Weights of a small transformer language model.
Size: 16 layers, width 64, 2 heads of 32, MLP 192 GeGLU, vocabulary 19455, 2.1M parameters.
Architecture: rotary positions, tied embeddings.
Each number is 500 + 40 x the weight over the matrix's rms, rounded and kept within 0 to 999. Layers, rows and columns count from 0. Numbers have three digits each.

# layer 5 MLP up, 192x64, rms 0.257, rows 105-191, columns 0-63
517453510527442519545438492521565483517551485567488503504494466419508483530486428506496426516531479423532408464378475434556539512538461412470486482516549520531561543419428514540544497547502556
549544501451479507478513541538480495489510453474523550508449542519473504479487517561460539577545491491482514492455451502515521540481593510462434484526495486530527461478459451460518512519507461
553562565513445567492486440497483516459385530545456516518486431445507430413491436471499537497532461430554483469460526457549565578386552511428498409411571428471554535576511545459487479478465531
483477548490486436499504458491534472522457551543553451506541549505473451484501491487488553510489559519470433467472443431526498518547558543537517436500604483451480493585531535440553489496583533
518537537510504514465468483539463548466545476501566479557537560445516535436453461482493554557524490536475504569509528502535509400424460466556502490571515550446502579453517463596537532455487505
548458504574500565492456494528529498429485510436547512427504481482541541556538492488529524542528503476549533508499382441553548536498502432490508453626442536487489530470505565555572516471476458
451462485491551507538462564528484483479509518546436437518498459498502510479475544504532439556509557447592472461499473610522520525524465463469556501424494469498497445556440522486507500559510462
489435438509419540511495554537531511458545525505510530504469547496554502489542484540436437586504503579579475488488487496519548525486493445447492523429462466494472492511546551530489560502529524
434489525462545457484537473506531537490583494591513463524475428452451512551506439504485457451564458502531555444530510487547537463550515512475420513497563533534535369469533445473514482483494507
515462543467448515469435495529428467556506565483505503441586492564510406543542568459545462530487534501509458468568464520456478528551496546533478498502545481508503489513500536511538507552517475
445482448536554509511502489466492557603550485514508546491488514533547618538452498553578537591502442509550528516504516491557485535538500478466412471535480547545448498431481427542471512560504459
501531530462454508463441508393523466567521513474467498471474440464474495578497510501492475499541503521521484508485480532535448551488499480495484585476494458545490405458533484479544482547499445
572504587414551461415512505533536489511559488527460494512504480540558483446432508495496510472532591511513456477522473473460506520423488432496486488430534509480465473475454491552451514489467512
487571492513553513521529535476446435529541538508512426449474470497579477546540444479523514463413434563513541536515544457475493484629486563449461470453580532486539499487503519441524576499538411
585520492469510488483461449463499495508506469559520425505482470495469488486447481448595501448527522466487498472473503467428475440523525487496456466541540564485423527471521443567482444497468453
517477486532459479460553477499489454436447471562515497402530467464573512517550485462480537574456509540491502550477464453472525511475506557505416446480493503490429517462534587446526503559460471
499550565493494500522506500529571553497567474515438468455446451512415494448514482522394448464467536526531517466569446552501437435495463501481536520527531500411538475496533535463492585521500559
474524478471522495482458498510491431446501520494559503567538519540483474483497459491448460499478509566522525499505542526495510487493532552487518514471547484422464553486561495542536568454516563
459454551533515534483504534471446516543541492404504472461480514514447506516547485517491530549511442466595448528446514537494466524423530465517487501494500531536530495481562479473488487529529555
489568487487515466490565518457582521420495495459527487465535477465513438502467461540567560476541534462521583466444510488465491510488508451508486565484492519458501451502456519502507490457504558
521483488536576535505530493531463496518501541442479510516455536504474502505548576505454492502503484533495579493467497498523526492507538496513512565478540488574490489497605496484571466548466469
530515452471451505453487459513516484441451510440487510544475506487546520542507491475456485472457516505449505543487521479510421516490466461517524473478502521501479517502466494511479482449513510
450522493529509515492496512490500462474530574489472512444429603533533559498504432500580486510490478522606615473496469553474502500418494442473534496529509562494515526505511539523474583444501511
502477510495472522437570503463549536432470479423525519464518526478514527546511590489503458460518480516539471506494562437532546482460516529558490468489482549527505427443549559510504519605496484
504455484482501493517485517489549487478509491434478486545486544479479530488516487477507523498487484445545558538494547521511548516487459467520504468474429502561536462556460493571477501526454556
525508554431420592474469467510541488501462501536502438426546517423515518500475504492523645467460515454477467537449455486568463528538535571572512536522532510502538495455466418570499402487374418
495485555512498494501502589593538537457409507427487472479488514523511520575531486494499443485516490525477517529437594539557513471523547557524550553509513510526507455537489477532514394453467420
594445486544429477489463536503453579472560512456482538513472468488502497501527488560469538527560517458535505459468484487481514508485506444555516459526497597484497492554533525487459488534562542
454532453428434504492522515446528490561478483515484535468473568446492532484485463486483466491481506476544508474510504496493474474376501487484440517593435459503508467437429483454588466469509507
529521477548466566479423496581512505512409602542453496450550526508575524401509437509599512487479535476539509484504523493453484507530506483467545468538466471528480487471442545496448472484561507
470499475485515560473494491473452486493484451511496498499471479503478466485525457465362517522473485504540426563500452545513524538545510488499472480482530525426567493459575479497572444503520469
510422453523500516526507523467505482538538502457480485558453457539472431484579439510579495529452531506575452511508488445445496511495564570497463509435490466467515525453498561512481449546525462
609535547536522516437529613500510470536530505471468485457528440544497478554506576456521424525409412495508502480517412427520517454535545475468447489557489536509540525533485444552460427604443539
525506560487520465466486559572475488529451523454481479555549474567552431548511531582526468483524471537431535543563598524357481467503472454542590546498493515470486469592491543530508541502497570
525527541503560513489468464537471532529487538437487481515606506538519496485524553505450376519450464505520495444502446452522516451558550578496485542506536485546469498494496598453588545560561515
474509491557573493512525475459527465613589493560532495554488524569427566488537522494412457558470431497557445507470531499534508567514427549434460451539490454508463528459492515523489514539552578
486537563484470502479488457455515454527408449490445468554500492440515503495513539486526481416485467454408491525517441458511447643536512481503519520471506566546603504470470449435476465524503542
495492514516507496446527478441483531449451448534485504490451444487551538444470529527459554523457549472476521571559485477562461478507460467523429482509579534456487493527536548514538485546485472
542449508491507483491465489416486482521540495544586512494481396447529485577470512533519565485518518470531458480503465503581509518506495514491505468547497539532368466404512468547515551521468512
450534516480444487500495591434481483491506508459476482469584546518482483584526505530499457487521521507474466536519553527522470444489534514439418519463470488583455498468448519530463482530497514
471467524493520497435570473460526543510463461514461524482478477568475522429573553479522518454538484531507512490486499483471482523499584535555501479545459577464469556455559492582542526495544515
510509491443514482492530479417418468414523507581520426472535465526531533444583531551464496458477533459444443500549487442520484465509445503466506457477492508536565472473430452548555545463481531
458539462505555533492538438456509481511470499529546516444476519500493582497519483468497474463467535502507506485510517505527476530486500507485459535551565545519541553417481456482475484479524435
542431616591492495530496402459523531595480487483481462471486451556496506487547512572586447514456473510507581490576467500518418532436526549496497501607460559519480562531403551521449494535474583
517473494538487508443527429522465506576544471584520556531470419524508521523524491525466544455448440477525526475408530455539532553520511434447506446582536541512476506423513475458485442551549467
505485485473419447489487454496422554466545518445526494521460393497542481466543535494431463519557549476580463523491502556523481537538540553441522449501509530521491539496564406518493423475585508
509536554541455467468512476520542519509410497486538495468479503516525429498559503460566469507503469465535467424518521536503465441447519529471457451468444545508463436448457468524483558481440500
515514452570468471589568547470557524483568498551391538496505495444506506437523454533530458576505447447542538512514511546526448537435487540570516541540447483534507543516508490452477497512484533
453466530569421462512446506486523533437469508497484546494494479479486529569499522441420512550511498528483548511502532527502472367493514565436482482515503534530510482474464493501480534488530532
488492460517457542447458482512467480515546559475540518477533447448505493582462509435520507509557467514506527481506557473498544512495518500484523484445465447502508543475541462459496502453497590
563559432493542416537501528506432587466460427494505538537488525454500506519466611484558410527473525436409487511548516495514446553462495467430518579458473523440554540476479479521510548623454545
566506510461512469500493520497507467517524536463509461498517509541524491530460505486461475546545526523490504495498449491488424493507451508475524550474546451441513529495485500516499530559468515
521504522570485436549474503539534541432478497503478448540439474511416482419453543476512565565467470461541495458535510491473462582431497514556501519549435489532487529486552529572536537528491545
548492515407531505456538542452586526416469440531540505515480536547437628467458469492538476431509603409461497514522441449519447460458575523553509504538441574497459512489484449533466494475463501
527465495459512491476489499442471467550515568521456506497462452530487416523547489532485533514464513524439468513486432466475483528518467516476441534481466480490474506486470533479490491529502547
530465450514463461506476499512530511500480488525458472458478583419482443460537499513506488519518512459492479460486486506501465500464466550495564506478505510467551493516525500513435434538491515
527553435614501522548519457480467534499521469524458442471411526450427502574544577480523494473407435499531438546540477435475429532573486481576475508559483462474565511522508483475498516516532542
484567534489471621512449501458455527484544523478490509475525492498460527474438577511562507380449467505488563543463448501573489514512532484528510576499462486483501480505559414452512480547510486
515497429495482491486458582582461552484489533451489488566599513438492389468512518508631493555471491484503597475517421487428542570473554514493514484429442470548490491543393472491424509536472505
483527500508489489497440458496497447543460519532514562502436597463470526496451432420510500569502475523494416534506411493512500538532537513513489465449539551501531512456459520589530558443434479
550490531448503518487525536492560485469473502537592469562457489534434503531496497534481471472554529510513490482513500524504490498482494538564573564481534467447535501517496521497513443519472468
465470541537486550518451495540506420475498499463474505514523469494484403535578461561487518527512433545437505545515479492455470438507432497527519541483477495534530502474491561478503465518514466
484510540530529478592477411459535496505466487466497523499426521473503598473417496493444501469477531472489442527515431544509592509535527496595455534529516449506509515505516490517471501538444503
509481444558495488529560493540485524442457503563458551507495501506477517567494544479478483510524511524446514529507541526499462533552537484557529582527447456462525487575489518439476516522547518
494528523535484526550490531528512495515455507538485479502531568513522496512479482507593476546536504469464509557464502523564543510526492526501531550537500493489509502580484453535491502519529520
525558563590540491594494500549472492529487477519473402510451582524514504499480425482496518466450492462436406507503459479447525447461533488469516517544477497433468471497486519395466464521522494
515504469529470548500497509461438560492482470487505470517490509468442500444511518517523503540444517508551487496532545538493506475507568548487510529501523536512446419531543512498450459543567469
471465533440516541526556484473561569476584457523505479500513429478476488494447494420482510493440582466579472536489494593485598479459487427490502513431455459476523492510469445461524405479485497
453484450505500520539468554523464554512531499541501546564504470437500408472436529472586495497538532455490464525549526552496499487546470515459473475542506545487533470488507511543491484524497454
546494456504459411494522458524531512500479452473535475492482550475541513439535539506505452564516542469494522487545547485500473498425495488511502526482564485523518476469473511545538561519436519
472564474529459551511587534483525566493500479537545547503566551531528417505508476522515515513520468462575502460501490444495558504469491449452458602497555462468513512518602478472524431522491480
520465471519514489431580416476543492525498571481454444439492482514560508573498478473484498413514502508495525512427547530518511491492531521554507514449492544450478537496457565419435436502536475
542610498524523419498541442458463469499510479525530498563509480457512602500472528471516454571501518484450508526461534501531458482450513497516509530561503508481412509523520489472524512458483548
434484471434534557530482551436497505540521439492517512469474573477495544487378472535446505506487512552451486496462456439438477523456573465473495521459574466461481471480512573533593468450578507
405512507516420553543575497512447425462460500461562577511424543481414545482494487495524494510510492575519496517464552522594492490553540564505505475446374486533478486536493479505466462471529491
451515500571509486498535468527424455474525467553470522436509494521532559491496471548455511548458529465511490544480488522510516518506508546515538520536468493493516520477512465456522470523502532
531554448527570534510527423481498484481468456481400489480455482527443501522552460516507481453518511506438477443470477588510511517551502504521496526479443473514509581484501471440493472512435407
478464477533472460458618470450524510417522577491477491494503545490461523546502507441484513473514438555568507492454531524485573473517509517594562512412518547518520516464498474427534481529493447
502515517463467519466464511488511402468499479491456453577474577556501500532528536458491564434517485530462493451466493536523517568481494508616531534540562532548558507455495497483500494544493456
501457481447452433480486476541479486468554427506532460526519480510508514471507547482513543504490540507542545527520484490473538537518509527512448481499555524501446477514547501485499575458496533
455543512438467504522564462504422457459496477474491498422557460509476474478455462494424514439522495448468514501420463482490478456524534566509511545536487450497504475524481534457461465507501461
517473458547520529470479520506454470469503516537482543448476604515503552553558475481523513549516515508513477477510496541543503439484487497507471521577514551526537472531502449409528470550545491
474458472473503552465585456543539536421507570552487489513524505459524574472455489446519482515467522476528478424560499521487469488469534450479468490488518473496440441517458501485465513509497490
468453485524493471499457429497458451494532506529479534501474517481447544505539515428489511485553454487446453555546551524490578548516434468524500470438430497464481537476532533452524497471535530
452444499479440540468456481471545535458560513489464557496390510490517476469593479562493524436534566523503487548469458551524519490536511520530462437485574561459549519516515455526484526498517486
487416509494478476448529522536600416524525540454483531486505581424535511553498463523510490424495532570486495494530498502436445481485553529499539556515503459473514463482508509458492502483448480
464514491507383517474474566487543447480490428456433547500539567481529471559513477484485588480476531499522582491506519477431412524455546518471428449475499545505451480435447523567423524524510487